python train.py --num_hidden_layers=8 --hidden_size=96 --num_attention_heads=6 --num_key_value_heads=1 --head_dim=32 --intermediate_size=384 --vocab_size=1566 --hidden_act="gelu" --norm="layernorm" --norm_place="pre" --norm_eps=1e-05 --positions="learned" --qk_norm=false --attn_scale=0.177 --bias="none" --tie_word_embeddings=true --parallel_block=false --init="uniform" --init_std_qkv=0.0438 --init_std_o=0.0 --init_std_up=0.0438 --init_std_down=0.0 --optimizer="muon" --learning_rate=0.00266 --lr_mult_o=4.0 --beta1=0.93 --lr_head=0.00819 --max_grad_norm=2.0 --warmup_steps=200 --schedule="wsd" --decay_fraction=0.317 --decay_shape="linear" --final_lr_fraction=0.0 --batch_tokens=16384 --max_seq_len=768 --doc_mask=true --train_tokens=83290000 --max_steps=5084 --dataset="wikipedia_en"
Each number is 500 + 40 x the weight over its row's rms, rounded and kept within 0 to 999. Layers, rows and columns count from 0. Numbers have three digits each. The size before them is the row's rms in percent of the matrix's.

# up: layer 4 MLP up, 384x96, rms 0.14, rows 309-383, columns 0-47
# down: layer 4 MLP down (transposed), 384x96, rms 0.137, rows 309-383, columns 0-47
up309 089:450511520521487517497522504457447513531457470504472504517490487476552594459494537471578564472511517516513456443519497548507485483489473486516438
down309 087:516446503527497468470471521479509508507520479529523428538455448565538499399514440462580526483463541483580488476519440472493563442546534548491493
up310 105:567476484447541528515499535535470507521506524511520457500532413548472459517487450535514495504470537530488446473494471482459501468473537456416486
down310 114:549476440576495505535474409488509563494529508445528530486573528440480517498526493528469454555509500460624416536497496509459482466496474514522495
up311 101:383499515533498507484519471433481501468474484586480490537483416526518475474465440483517543499479515470501490500496485508476492413469540488536612
down311 104:479507494569495521536514554513526503483510455478488502505536504393501481514445442475522471549534504496508592530550480552504473465454538447454445
up312 105:515434449476511560475495560464511496472475499498507545511454410524493442505468446515460554517486516520577520424567464488572503466567519490506385
down312 113:539525449512530505456527510448491508531496532519485438496470491560499506503463513526411489548512461491470484515443568462504460574501495541542459
up313 087:519534484465495473473499503561471564516445445440467558540434529525429457522458454546459446520511448501467543521547491552480493572550545485424499
down313 085:472395460490502511537523477479511512510448511512514525502539429500549525511505475502463551436528504545489475558509534484513491486442477556394458
up314 106:514495535429493479464488477426503523524474512493528529568526429470468542438484519528486485462479510554524508517500586516468469463596492488472464
down314 113:532507497559542458588528529450455469497486497426493476433494502462510499501448495531473438455417470519457505533555518551568520554460461448576456
up315 103:528540427541506514546482511529515545525438561466484536551530421463568543521536490546412523499383481526532501467499510534534480499413538487541469
down315 103:483521521487551485498503488422429506527472531455541480501538494487416454547474487466518479499518508584577484453461528513467440593442467496584472
up316 103:575533415509578500543544472459533477563583486422486501507544532506444493528447465501536497538529498535485477510523508502542407469496504515443471
down316 113:495482528495509481476487430520477539458472490522470481506472443521505436488512520499516476484536542493518553468538513504486470524565520452529487
up317 100:502487508497520514454447521547529430419578507451502520515581483557542509520487572483552524573464487501484508525500424459429484546553549520430446
down317 096:477460476474512478553527450466542460491454519475587540523534487527538462494489521531442561505477482589480524514471524497528513496564527537616532
up318 100:488542468511457538526480539493587511479445553459449513540486481489555454560522426480463551559469540530550499493481479485513555575498487432522518
down318 100:547534471503452447454529459421451534410431520521448535482526490499445481473518463416526536512509490525551505495497491516471441550551595479450532
up319 093:490446558518484526508499527481558487515525482485552488526505529506490491484528468522426439502487494530529481436535456450436434571445450520481507
down319 101:484449444471462494481532450510534532511493451563455510460480538558443536415528509468533515471486457451495515541436543562488522438493524502492458
up320 107:549511511573514491473430470473490510466530537504549534551518491570586507512482431525550531527520520559518518520506534445512508513511574515437465
down320 111:584481502524461487560506474481497456472433554489532458483464506465558515492515505563486587460571575433483399466455502446505561485537476518486540
up321 118:476491565567524531550589535497515517460421489539552546507479526485501503534425470513458513529516493525435529537488498530544436517447423503533513
down321 116:520445458448508486520493476534504451533631472503506533540505479540505533502548539506508501466483507548611536530489476494488527483447532518530410
up322 098:524530495546505473535513563480524562441567492551544514534571483462506475468447486483524503527415547468498506486498405548492544507447488552498446
down322 091:507412472481547458506516424539486543467521549553496526493477489479474545476531564534419482460549460504538468553553471603489490537496474436548507
up323 094:564553479507553541485500486505569500449427505455497493433522531538571472530474423515525512475484526509479556480563525536494478512549457460496522
down323 093:535426528494440508503505504427517519498366542514485525475542533476456552434469560484477514514450457488597458524511535566514466487553440504511474
up324 105:481455416535518489536504458510470519479476505498498574506519506421533428511544531463477431557517472476497500573503478521573458469443482508514520
down324 098:522481536468494495495444480480601505500524479531612495504481465490493485458546476516506455485490463447464498483556478493567466552509519560557479
up325 093:492444441502488497457551484507606489510505562488458514484528509503460466539596569458463456484471569520518532563455550456543430499498510510502473
down325 088:450543502528548579484497454457386513455520446496481510541525525582526523433447498540449533569534476467505520543491572521521545459502520434494429
up326 084:570467473531573530512500465482429499475513514480525431452461490539539516542550526492468487449494535535430457483453563580522489444443500455469544
down326 082:471464469562531530499528451473427491494500486476506501528493518518474441470524522482476426482497476550535522471602484490492396424514550532512427
up327 097:551515521476491521445531484515452455474516594478502491471410480392537544482459523501521517516491475484530453548564514521500514546512443515489569
down327 111:520454556528448504463486570540522522477435549518508518527554462469455426571517493572485515498522415462561538522449447506479519476442530496497496
up328 096:571493456495510453490449534451463535524415508508570487523519505507492525492519464485480556516515494419528478438487541544471569510492558550501474
down328 097:507514535489533551513493489445509480575457517512535490428471508465533439524479564443552525549585513542449464563548487541496510420529488487483475
up329 101:479519549539479481560527459469466573475448504483538501525486472498464428581441508439496529493523477482542569480548494459479540489460483558527493
down329 097:452454489492498518538535581455477504513529551527510515485479538565494532441528549468542483519440526449484489512475516478500488398556431599497514
up330 101:486476520480473559554534500496477568483501483478537525459554500484484487477545473475528516457466517541548537469535448474477499502529516544440479
down330 105:452561463495482445466464537415551514540507514532477480520494479486495509436512486563533496404505509502557378432496517471546420572480523562506548
up331 091:410515541531549512512454518524527555482493507543449529594487534449515559472516482459397553549476458499532534546550405441444531497481513430572533
down331 094:528458502617541438485469533511459476532487460515472547548514429483551462414452507530467467550519493482481550425531547509569494490534579521543498
up332 107:554428501515496506468567488435472522431480488507446552477498508501510479484511503566503557407510509458531526506550504479496425536531460436514559
down332 117:467548501516522495503488477489495482503616471447433583477583529494451527464505461503539518402525502532501505462519474504520485495495541519472458
up333 105:445465531434495488518484483515455543504488473498437441564568499437534518546585558450457493496443462472539535541486484481458533592497460537491540
down333 100:454466516552463535507392550536455492484497408496501445545455460472467486474520510495480514472588496528503550468526540525521566506557484452539516
up334 117:462526531484409457593502596418498491445509552509513555520454526545516488540424423515484526532478420499474439462440514482531505499522497503550488
down334 111:443511510558468531550562565464525562493523496536512494490496523486495455513474494426524398507434481424529541523558448517476539516467546491505504
up335 108:447442482512566549508442565465534516540551508409452426553497450487519493467446476488493466469562499470439559415562526487597492493445555469494498
down335 106:490563485428558463509563491509420423432500532585557486539456544562469530517466515420515479498489539496474525465534528524430519488511470468500500
up336 102:466498503464566514588518423412557499512547542507514446485553499442606541553517499512449462568549442544477539464485472507499471474479476527506536
down336 109:475487545534444438488472475540422547508479540514443503545450533496492529515506510537504492485506525580506512510500417484453556444463389443467577
up337 100:485515542460531519574538512499461531484507435446566476526528499494558490512539454569467516476445562439489552460494468540494553469483494501582559
down337 100:513414570524468590520550557454479505519488422524518508534452457492564496463541453460501497469514552492456525494512494478514521529519518489517484
up338 108:483557491490463478511536591428480516492517470524594534527466507495566426474529523528445520545559503499422507520554522473472542521453515504522477
down338 099:479453457506548513531558484540574504514555469477493512521449438487537546501461465472500504525470518470486542483473470481631507580541567513536487
up339 088:496513473571506471565462545525532448474507444513512598553527505530466442558482480478528532514453511482548475494592500477548519564487499493525515
down339 096:544469485516539510473488444469419525440502416469547490517511549492421510498541479551496459574533506572489507465483424428452481554494541450518469
up340 089:543410480457528448499507530482492541483557561484495557451538546552549483527435454501509519535488422541518509593508549535472497508555478485470427
down340 089:458558509446493516545484505538513425486485437452462477544484496540483507437483515511510416446476585404442505512553525505559426488500508523523484
up341 093:508422498542526531502504470538476498509541477490427492537496499517481519459497554456545545542449556463482441476524427544579604525549535557522446
down341 091:515521443464455502531477524476483461465502527471565438589480439454491482473482492480497474511462418545567503465503542432507545536511513587468418
up342 092:553483496494466492525534505500492469424509478531552546476423465513573458501455496495568496495532572521469492507447488519506493501543492443439456
down342 089:512534498481536599483504458510525497536489516491502526469441473547548502495533542510515547458534420464511484541508554535455540493459414550505486
up343 097:508490569436520507506514556478495532496573439526499502453494531400490479505512483531421450549459439521489535495447543513473448455478474507411446
down343 092:557450556511553485513442476487473469525526556563475521489508487492495530482422480531472474450457517524548530467480475557476509466562404479546515
up344 084:530492575516524558570522461510433540438489472475471479537484532430570534508459549532489450510457469509477463469451479476502461453503537480449536
down344 093:449456460492461514455494485540554494490462522500547521413550490497491499613497431527434461488467512480560529526447501465467542493542509496518425
up345 096:523504497509531474543447575503476442478551473521551516485495533442590519467522495469581528435530500521482453453490479431386514478506414499524485
down345 105:497414488513529520456544491433598492561533588517478545509513492487476572531485493494464465505490506519488510516419448447504502479522530514576521
up346 102:501441450512499550473549562477439477517455428543518476527492412456534593428480538464453539508504514491458373516453430466530532490479481482506546
down346 095:566523513430473535474454420509444498561457446490475477530543502514504490486550465487499496545455481532462496545400552549443504556522523513535484
up347 106:527517512531505454552520469518499525459495434455495481567474525525464523400458574499504493516486551444478435506478488501554550531526475545552482
down347 101:493464517472423462500469489512523514526514487467536523455486452474465496519531484567537502442483468508483577583495527560479556525489466505447441
up348 099:490511526504569493489567459553467491451498503478475526539455509459530460559448534550483468493535503439539545606434497466484425487445545560535421
down348 103:486496533462517456457440534504465579456518533492498481518429454595431542532523562513523518500573522580552441487534516376454536513495450425488564
up349 099:421502484517498471509429517487554526529519529479544498461511535466462508461448501553527551451475537566476494569526449478544517519418528538567495
down349 110:516475483469450526467507430430481587528485493540459512470546545523408459518502455552524482588529494469486469482449508468540520527580521493507417
up350 086:525501494529479495574476489496485526504425556436468519480515454442544525457494479506513522515555532535439549524419523507585437475471457475502510
down350 084:500529451455575514484486483499495494531535553562450526550464553453488558495550551492520494430543528517481495468524510450450510525497465528488422
up351 101:503587502409518434441547464434514544474505453412440530576516508540520504472471507503451527485573526456503497582499456508529467484510533493420490
down351 098:543545485434508472546528441507513536452379481556546503510501465555532484549529453478546463539463484543500514529490490488503491533547408491563494
up352 099:486532560527489480455567351455459483499559506507544538503446487503466477473425562555581521455496485491482500551497479498505445475535516458474495
down352 103:597480491508504502425495537464506509482533494501541478516424531453528428489521478544517561526506424537510504509502541493533536483512574469570430
up353 094:494516548448561515492444430462494424583483435538457465490494525473484467476531431508444498499540517471577497473537497510437452516439517540500478
down353 093:538485486500487437536493538416467538466444563527477475488427517524478497469454513480531513454465570384489490475436489500533512438507531516447493
up354 107:519485486429568488553416514491394516497530506499520522541470579523544526514508571463409474585565499478504509535528463499539516481459425502502516
down354 108:508513441535514488529492580487533525547485512503453494511425491460492485507569442427445417490477400522501476454507499456477508531496572471523492
up355 099:525512497527549449512514442481541437532474501529499558535553523547553507456498473523483483507399461477578477454482470552538462482525548576534443
down355 104:452545508425488448482438524511476515562404552586471513500445516540525506461476523469594554460526510531510488508474455484483494514483559538442479
up356 106:469529538485473532483498510495482448487570534442549535536513433422539482525563534494480535490459593434453489487498503507503418419480502513532590
down356 100:500535551488551513519507477490495454468424593524479443517514475560496476512446522472558513537494506527454524532489516512571447500502470477557479
up357 099:564508515511444487473492511492509540443471451464475508526528502478474525428568485472483533488508510508502508493508442539523520524575501547520435
down357 097:490467536490383490539505558496520556433472465517498400498470518536499483446538522497539482473516487513523473540534516468517491517512453479493520
up358 087:496507452510495511460468552480505494469574479522549490515398481528563464457500488481570489455534512469468443550559500492581522452521523530508550
down358 091:509504486482531554587487522450514487488439498488554484519525509551416501497470555499548486475463570545501539475482467515490520495483427516506426
up359 108:544500468443543497497570540526539455428525499429504474514521480498512547501496458482544516518516562467493478514522446424575446485495446478525472
down359 107:515575541479435536574544478562451541519525522481550446463482513473514469492528475486500543537492482528578515450499484557434475484552568512449495
up360 104:486467394526473511529462500468493530534436502489446466484499458542546456459465589504531469492450542495537516563511572485521509442562537507513519
down360 108:541518514579558539537507525498522485512499456551539524485401554535557522505414524570499501577490465462503536527505520483499576529479503508534439
up361 103:427523521493536563526444457418436541508459435501481484463574501520557467532518498438478520514492458500513514516530446524523477567530510475397424
down361 105:439513519421527508510536489559585430478482519495513457489516524535509559518511524451491562568493489557508462492518470512504470439553458517540462
up362 097:533536443488465467452486520518547538429561454470452485528555476517526509506553578517492575495546511471504490508517474427520555519448583472560513
down362 095:475454476441540450455490536431415580514493536521529574497492489558506459538503467529553453483464507466538535457525464482490500492456518508461414
up363 094:455516566469537523476529431396474469502470480513422455510550559415483469498533456468498545424521445450525510452560575542545525464496504518508557
down363 096:535422474483457472509543599489532470481444435466548488441460488511469512519533523511499541574453471466522498547419495538550553515465450468538513
up364 088:512550502486497548512429490483511507461501603534431525467465550486582527520495477508542570472451515525490522454515517471452532522477486540519486
down364 082:476467433563471516396467513480525459518492552536527465539518440487462533444526529476454491451467497497553528523524439417479493511491542463538514
up365 101:457563530430506508611516474453617520496472482525474516536497493514485483506470445529531473469568523500561472459484490516520502414477494558532458
down365 111:438508536480394538477467476577547479538570467523546569474516510488479454425528541559545478427529511471473517509524544507499488420484557427452473
up366 092:497600537517489486486507504495547541459519470549478508477484544473456477567468453564529494502503492475482555592508507495510445488509452548489550
down366 086:509482493444467428463433464476550437463500512485498508527529500568510538455525473577479469524506495540605546535474533398520463520444543528526476
up367 100:492474496460447453463538442445491503567523517481510454451518532547456528503456438573497473534457499527460537457516477543585454480501485454472470
down367 105:532599493571571505490554588541530440528515532496554517479471513496526373547474488522547491525412474440551449534531460508519537457463506522428502
up368 112:562417568539454432516462482467498556514491516437559526542548522480468463450457488538488543408527551506507468492560508545500440503496541608475482
down368 109:537514488553516412551418501468505589542547497439502569533497546491533507525455470595488482472509507507528479576487452543510508469490527517480449
up369 093:516444483477526490502569530522475503486504554533460464458504476507512545519461509453498541546450463508513515398471408392536457513552557466531537
down369 084:523468504488506482505550548518497512456497497508577531500497497523469465539519504494561473513526483491502483529483527545509510467508492492477427
up370 091:445490475422420438584519432488484514573595489506492555511445488497495499590562507470467567501491554495511455524494554555470429495497500526510496
down370 097:529458491533527516541449500504572479496520505484497482408548473543521539435562451506524424486572511436478523414524483445534497525470523511494382
up371 110:466530494461608554530517454561492460509467473464495426525524524511517531514495495448421549555497511433457472493522505467480491442438514432526563
down371 108:445508513502448562458498475528493532499446556519463413563492479532515464497501455550513555497455473469489541408577533533470481618472594496535478
up372 108:521452463471559492543560561451540445505518490485542571556558480465493420501528489495471532486539546503482473441522497442494414466511475583487521
down372 112:515530558578502500481575524450474452446570427431503475475514485481501480522437487547490519533574495461458518454550468472539495511504444518451521
up373 088:484471526446523494477444450500450513504416477530491499501538439428487491496443544481511509546551482459576579567505577498522491532491491498537579
down373 084:535487475424492514508506520422512500528503507526515421478479535477448502552477470604532556501555430546464557458463485565527509552476422538494446
up374 098:524465597472524488493553581503469474494510488520491501549477474373446515512496436532470508532545487540503486506469578503460470546555464478447436
down374 101:553486463426525451604465448519494478502467545506525470480480502567488501515390518492500443421455525572496545525485422508497559458500480534519500
up375 096:468469518497558457474447454532496514497464530431484520495456505475518421431459504542459523494476504569494383469482473551527519523463469546509503
down375 102:550485503487493509555495548556534473453412461527479529471503538485519548559489415504469542482525480447539482473562483469462542555469426432474479
up376 101:504510505490545537481489541528433534590531458487471510493496535461531528496522545469565538472502544484475438445581595503484457561447512521481483
down376 086:505460450501469428477417548495465530488447468483591506492482462530544503507536506500514480472459466486586491510438516447541491522498504566489522
up377 122:438512426452449565524432520474496483468520463513515505497497463479502468502512546543481487502485514544447518444549462486463592507528548460430519
down377 108:489446535467503452515516402460528608478405559481522490510445506496436484504600494473538518575549567509508554517500485482529454476516486527476459
up378 095:518507461432462547431495481545512501458526522470540501537513493484563583463468503606490527475470485516509494459463557520558493533537568528431506
down378 090:429543469530468586454498550444422517512581511465541501502525530515495488498433585494480490426515506572516567533572491513599518536527524490476447
up379 089:549529513510574534521524461525572544463471400463552514504464434451509433483458454508519533439537474532506495491560488530465474485504495478518474
down379 084:471455467492524552512441481426514402536478528479504435494556505584406550529521529507465477477489505546490473475505500513551505559500500484477481
up380 097:544576471506512486464450565481522473409497464549547540578530500511562469540449545486387470594468475513464515494468484535543513441540515542521503
down380 094:446500533483501506506498525500453520529403487525474492559527579489483498426461472484536524420559503555480464486556527466420488497485561561565503
up381 101:531558499460524450404536501526450411518555465464506552479468469452537498558492442501446508524519492555508472488489478504517443507513536501438493
down381 093:441457457476542493546391524492488617534479580507532481497493546566502489509497546499530447483443518465471558468553443519523523504510450510503472
up382 105:593491518502467562470503495490473491421523488467479483463457569516460488512474514585485528509471559492533522422561533423458518525487550512455527
down382 083:521464480526587463469476480481499571426454534495494498517437413481509515474565468544501458480464474487534545508484536408495480489580592527468424
up383 094:498396543456535551472533448488564533512471587500461511512511503431429443461442518445485557488497520455466491459465557487447517530543454511491557
down383 094:534441516472458518482519588457483521437495533488503471478506515449527468391469454498493524555504486526585437496459559412482503502610561481470488